Weights of a small GPT-style language model, trained from scratch on English Wikipedia.
Training: a variant of Adam for these matrices, 93M tokens, 11299 steps.
Each number is 128 + 24 x the weight over its row's rms, rounded and kept within 0 to 255. Layers, rows and columns count from 0. Numbers have three digits each. The size before them is the row's rms in percent of the matrix's.

# down: layer 2 MLP down (transposed), 512x128, rms 0.0765, rows 69-152, columns 32-63
# up: layer 2 MLP up, 512x128, rms 0.0767, rows 70-153, columns 32-63
down69 065:158090113158134167095120104165150143109189146144125126123123163110135113132122132138090156107146
up70 105:122127150114160113117169080159179110135105181123132126162146119137154115158119147102097133144132
down70 104:067120125116182144101109132155119099099094176171152156103146178107147139116113142099081117148118
up71 075:187136109116123116142141133146177124165149146136102143083101135126121123150125148104112144106118
down71 067:119135095130146141152104110176149132129134140136207081151117138141135131103135099113111167164152
up72 076:132129122108107097141147096146171138154122110120085154079123111115109166125075122127138153120130
down72 069:124108087098140137141127122136114142148133161158164114120158164152140087151129134156130165158199
up73 102:112158109145091138096151149098131118172136125136078127139156131122155148151089082113153154098157
down73 109:121140132132092137123153149107142092175152129151148114156146157088164133131058096121133131125144
up74 079:144141147104121122140156110129158072186110141114099138107129119110112152132092131112162143091135
down74 083:081121116079143123101164134163124152113143088142112150166160113124100090110134144119139137085158
up75 127:105139120066112109148166068137134103150145092124110116143130128151100117114144158136179122051147
down75 113:147088130140150092157094107117119141133134120127126109173124156147096102120116122164162074142156
up76 099:073117091076101121123139141092140109182112132112124142144118083158144086146111165095138109133109
down76 100:137146140143131124138140130131116134106058149088148143107106105127134122142181142093158122170144
up77 113:121167143124141107136149136140136153138093094106126158138138124129163159114103083074139149112154
down77 114:093102098102173083127112121153154091113131124122148134152149168190125094097181111126116111147159
up78 085:119135104131121128121180102154168129190114163117114147099133137114126116134129160111134172122118
down78 081:127124112117174151125118122123068135125142095124149119108124099121118121146141128123173123094088
up79 077:129142120120127127130174082118173122189156130148093153121132079122119158129117142097157161098138
down79 070:111134151123147125115150158133068163123176173154097130097119130138078148137119144120161131110099
up80 124:088133102087139120135149154136151116126131150134132141112086123121097154162099161114126172104095
down80 109:135084130197151133133125091139124147117101123091157118128150166169156125113131100079128132115093
up81 078:158129131085138122147163107123139164152117149155079148109138092104122155133118130129116156129141
down81 068:152117115147134088171095116127119153139148153129122130131093128094163122143107159113129130126115
up82 095:112130105082118115144123137105177138140112139134135131096122128139119124101116145123097133128103
down82 096:099081097124091139145117145153137126109173094133102128152142104140110133096152098117135134130140
up83 099:146171128126127114168121109138112130123154121139128153154071114131086123145127069095095134127117
down83 106:141161119072080137106082146108086102122137139134124143131147176127166153132126116150110131123116
up84 131:096149108154146124124170146127147149198102131103112124159097093131138110138097120099107139135145
down84 113:146120101109152147132132172133126129092156128155136118137130117149137116094135113131156115139142
up85 079:118136098118131127116183118142163148162106156144112134097117087098115134123113126109116156121140
down85 088:099109111159149129122116157087148115128153153120141122065105132139124116083163174137144128072131
up86 110:122126145130096126116217146129117132116141096108081145142101124154140122112115122104137153138176
down86 098:158136131120107181156116158134145131112133129137157121131093137164119116137103109170109114140115
up87 077:141125139078117125138164136159192158175139118134109142097124100108100148157090136113130153108146
down87 082:134103128158123110121126073148103124105135146160179108133117134183154046116119101150121141160116
up88 103:153142122103177106164102148153120142149119103120088118097106114156129153169140123101128107137109
down88 114:098121169124102137115125156115107156120140169100135105160109133160111122099133105151141128162119
up89 098:111135107095100126143184141136074050143138140123111129115125112151154143136121151125155115129150
down89 104:162094159119122078109101107114117146106141095114128077154128177150109128162114147135107146154145
up90 123:126181144137146095118119116166119170138105116088096116154102109106140107136141112097114116145125
down90 118:121142151135127116140159117149103129110132105144159111115171148167140142165117167125153107137138
up91 103:103173108113105111135147131147155131160112152110148122097117082107144149148092154129116126084133
down91 099:146180117136118110100154128188141104098112160147098142113086108126119124131124101126137117101116
up92 086:131149121110140114117168098139172127193101150104102153111142083123129166137108155091132160108126
down92 068:145147104107116114127143170119126110122057142130125109155150111141155098156096079106153145144132
up93 078:109144128124131122110158077162167137152116154139103125093125088092123152147116160111120145114110
down93 084:165170096140108107114123140107139149141101163132110141118078103103088117142102145117101092116151
up94 112:082171078116100142114150113165151099170113147135114150125120077108116160150104160103143135159118
down94 110:137134105148145140124133097143157144093173178120150168110125156122095131091204152136159146124084
up95 069:153150161107145098113150129146174149179121129132085159109118105129131096136131140103165179130102
down95 073:130119141120107150126143126151153117120153134147123114088112150115155091119100149125126164137125
up96 107:107117144120163130138198112122171148144105173110136138121131096109103141122159167106138110109133
down96 108:112133127195151180100100126146154132165145140110140120093160132158135111123122155123149136102146
up97 107:112164146114152097116149102145147112180100148123092144144112109124108159155111145097129183131116
down97 115:101140111110152114137115118148126114079106070154090116121155130134089104159128110166102103141169
up98 119:106158152098129119097156102113134128149136084116135138116125150133147141162109151139144126140107
down98 112:109119149110114159128134132130137146101106126133129111151127118121162107142132155135122158134127
up99 073:142143126113119124111159107119155124165131137128123132096089082140118100159110134133119149135136
down99 082:128125161108145136131150163180134145144122110148149124148126102137109102162113127145110156095145
up100 112:104144151136163128181133118127112103128124142100124121179080111178131121113104124131119159132145
down100 112:109136090108153163119127135170151100189136136156175133122132162127120126164092130108153145099137
up101 103:094148109145154131126174112091153106172100168115138127135088130110097141153130143094100167131154
down101 110:119151132100164141102135146135082149107158099123096161099144131139098101179136118153120121153161
up102 087:120147128102139124114177076159166110196160137157133125109126112116129143127123115106136157090152
down102 075:108139169095134121086117139141129155135162133096132176174135106133133108130179127153134129145111
up103 095:123148148108132106112143118177138100133125174126099147119124094136107131140111200113125157096160
down103 099:103133143149153158122155139128153124085121114109138138097129157071123130128142101097109064132119
up104 083:159126127090157158120141093114201158168110136155134157131117111135097135126101115085146169075119
down104 089:139141088159096121097134108155107111139146124143113125130128175104015131129121134159110155139112
up105 084:125148153115136092129157096162174138183123113144113150142144088095124131152111129121120161141163
down105 091:179135125107139091138118127114091113120111135165102114102135132087163102115146155141130119160134
up106 112:131136113087154126116169151099133095168157149145100115091128099089132117159146140124147146099137
down106 109:082137128104136127132133090124143129109131125178122129118117133138129136194138137150141116078137
up107 122:120154132099096107136147034111148112138153094117126141122120072133116095159116113114126182091137
down107 112:133145157123137163137133115142148110134091128122157120139109180123113148137113093128123161090182
up108 074:153117115090138116108168104139173136192126134144108159096144090135096104148131141112131142128145
down108 080:131106129097127149104163118124134093131154127131114081116118133105105111126159107189123143120131
up109 090:094145108098162105129168105126152136147118127104104149108128097125101103147121144094124124115135
down109 101:135156106129168100138129141117124147088098119148110134136178141168155128114126125113120134078155
up110 130:065142143135130117117137098157118093159102137122116124141133122124176166126084135111113194144144
down110 126:113160157139073165146121122104098122119169106166141177137128122173146101143167096146092123119141
up111 122:089162112116155107105153141115157105168064096129133149142099101164116154121138142123153167149175
down111 122:086113136142150066127121113112144132107164148147172113119099115120138118121105208133141135137134
up112 095:109173132102106123147149114151146153149127099113113149136105080138139124148130138103137131156118
down112 107:115139119102166171122087105134118134098137129124160158089125130143126125111110145162127104106147
up113 121:160104127091118127115124124126143153158146091132085130078149129121138151115132042091151143120133
down113 116:123147146166093141105117177099098147138128113126128091126157184112137126108122109116142153130118
up114 089:151133095105141107134159085121151159174127153145086166098136110114107142134103157113128148095135
down114 068:118123134106114147168118104140145122183173159133094175108100142105116100154107157119127129148118
up115 093:099115110124157115121134132131121129166124136095129141108110118109116133127140113150120147152127
down115 103:125125164141073123106121137101166143150114153118122099117132177109151138115126118116113135174084
up116 080:154128093092133102137150121141161108178129135124088148143107160104115144153105193128140185087139
down116 066:136140166176149105157101097151135144139120132123148140120126097082123131175133192149133098138138
up117 069:147135131112123103134158119179162104193120127146096154086114117120146143157080119115122143086146
down117 068:138144090143129114135144176100173136160153125115141110075127111117084107129141131158131107121149
up118 083:123129113128141123121168085147188132179110166111125153127123116111120148144135128102128163107122
down118 076:131159139102138092125155091113158122148098149119144103131125142140138116190083148105114136096150
up119 115:087145107150129129138189096116129112156082135118119153133132108138148145114117108101107150130137
down119 111:110162142131125119139104130157117082108121176157132089177125109153130112139104114101090131125121
up120 125:077124157116141132192147147127117105116120083105127133134136149161116152113132125116156153155170
down120 119:152127147127096115090110126130093120147165133134160106103122107135106097086109110110145124170127
up121 076:179129133137145117105180110111155110162137157153082151127146112147128133139106148107150171103140
down121 068:137106162090125145156133084123124170104110120125126147150140092132183117146100077116145109128119
up122 084:133144127125149125133190127131140117156108139106134145088136094108119160125120116090133181129154
down122 092:121111142090129129099129105150120139119174102155141165194111145129151110124115124161124088133124
up123 126:128117153114127119171158127135132151154124144111112129125115110136125140119127104107134173128163
down123 100:142104156124112116095134163153123154104137148112160068125201107143094123120139122105119149153166
up124 107:156149148116123092115132133120125133185113127103074129139126112120109140150142123107132183117164
down124 112:089168105138148131123117105131136132124141107132147112119157137111090116126127137151116141129108
up125 113:149127147077132104111116157122115121156116102095107135111101138140106127154103098120180139115148
down125 108:142127132111119117117105172138147119107079166145102143161152152120097125097108142129133147139183
up126 105:096160095148151092111145154101159141149122095097157130109128128084100162128144145112145132142125
down126 113:112108092153151137161131134114101137076197150105140116070147148157099148125154114143102107128124
up127 092:109148149127122114122151115147161119156113142095104127115126067133118072147107142100108162117156
down127 100:165093169175141111131189110152158158162140098125122106101108093150133109136115146135121126142104
up128 116:157118117057142135139124135150113142178130154113076130092136105143146144124143157100161114146141
down128 115:106089138121123109123106121078143161101097129114077152119079144156150140097086102143129133147127
up129 076:138125144113121128133148115127166120165133142108100156089134108109116143141118148111121170108115
down129 074:142100143116164149098117137120152157124149126132122170145138137112112132092093120147103154146114
up130 107:118113136098130119169170147135150091131137109106080148158085112152105138135158097125162138147136
down130 108:129105126107168129164153077155069143118123148087136125137089107130110154134133127157135138181121
up131 096:118129147099151127114210141108144086156117104137126124121094118134136140156141135102147129116139
down131 113:130101123111107157103164112153133120141082140109108145125082093172139136144147137126110118123142
up132 100:119148157104132113097173131096130097148115140125075171134132117161144108123095109113130117110188
down132 101:150139118158141130129124110102151112113118136151142159136083128145079145132140166125123102128122
up133 088:082172142142135137166118077105161138162055157115144141103088113162118105141145109100148117088118
down133 102:150130146166101150156105129112114124096125161082164132142104130143139118162172104104150120113141
up134 091:105144113121161132136173082130140127171104188115103145119108114137147136156098143103152170094128
down134 098:107124123128144169111151134127109077130131100098137107092119121139108093130099112152156114152146
up135 134:092168129136091099122169126108137087150104102126144151104134130121137146154116124102156147097101
down135 122:083102088119134142134141112112110140115112153171125097134132139105106129132119139124131136139073
up136 129:149117116085111116130125124130140148167129132135078137087139140125148160125133041093131125115131
down136 119:114140152161109158122079175094128140129127132140126097105130168111144123120136046133149148133124
up137 132:102158101131160112123169127115210113161096137131150149115092112125104084111147135129160127108115
down137 124:112103135161148065160159161094131131101140126126152132114099083168120155091079206130117117150136
up138 078:126157118112140133123173128146179107176108153138072150087125077100121127151106125107135165142110
down138 081:139102122109130191059147121121136139147172138141167172109107133123129128117112133099158147135162
up139 093:116119096121134171129141127137171109139121131146138128080090118092129136130129116093116155123150
down139 101:169124132143100115162096139157096122087084116127188106153134159141150124101171135123128106176164
up140 076:127150125113160112127164120117171143170112124130087146113122096129127143144112131091114142105164
down140 084:137118150142094107138125109128109117128105087105110139118083172138117132140144101136165113120147
up141 078:146150140088143101117141101166176150162117133155103157121121105130113148155106113113140159133116
down141 080:102114134125081154087110140165101133093168124139115171128154139138117091140143132107164139129134
up142 082:146157142142146122126140102144135143174108122121135148119133120107132126129125120093126149100118
down142 095:134118104148147107120143117166112138111114118135123134137158174129051111121143151175123153147106
up143 108:095136132071138091124139133139152120138135138132147126072117115136153123151132113128135122122114
down143 105:126120134085130097152115192128102165111129159113144127118121107145176117144125131161180122091147
up144 090:102146127114143095117151105142158122168115149130113164124127083120125164141126136094146149117166
down144 092:113070148110102130084137136144117113116141119150153131139121126145145099122121090177149102158115
up145 060:134122123109127132112160076136130135168128152136088143114128118139132128137101166120114148110135
down145 063:119126136120121112128080134133130150166094116121123116165115123134172134139120128145170136104167
up146 117:099146093084140090141176134152125121158106135130109127133122072137137112187124166105141135119149
down146 118:139127142129153124132098150075139120130089126129145097106153177160152099120103128109109161127137
up147 135:094167149128120087134178120101175111181119113131149130112084108103106125155124124120088161144120
down147 127:150140131111145120116119137169112081119111129116120152148094124091090114180120080095135114101115
up148 082:103137123121132115143152114132145144150118148113111169105140107129126125141112145098122146146143
down148 083:107167112130096116103160120112134142141166123154146131150116143162117133128114145148109091149121
up149 082:118143123128127144117175121172136112158097134124122171118135114133136142145117127096133127126148
down149 089:144131172139078135103100104145120100138120127098113170104079105148109117157126101130127122145112
up150 098:113133091098140113143150113133138136191102131117122156127134102142133137127141105109128174134104
down150 097:115144071081103134145125173152114142138088120138149122105162111106115146101140110133141168184118
up151 097:088134111100175127131142115135115106198099184139100138136108115134141137150083158089126158131119
down151 109:101132117117042125130125149111147103107141131112135126110119154180131090116119120168160104122112
up152 095:115172145088129128137163117163102146165130133096120157141115086132156127148118120134121138148135
down152 100:105145112133158166157119112155139147090139121113152127086116123161130109085128126132122080118157
up153 090:156131105113134121129171091138159141205103159112111151088141099123118120125122120108176167090125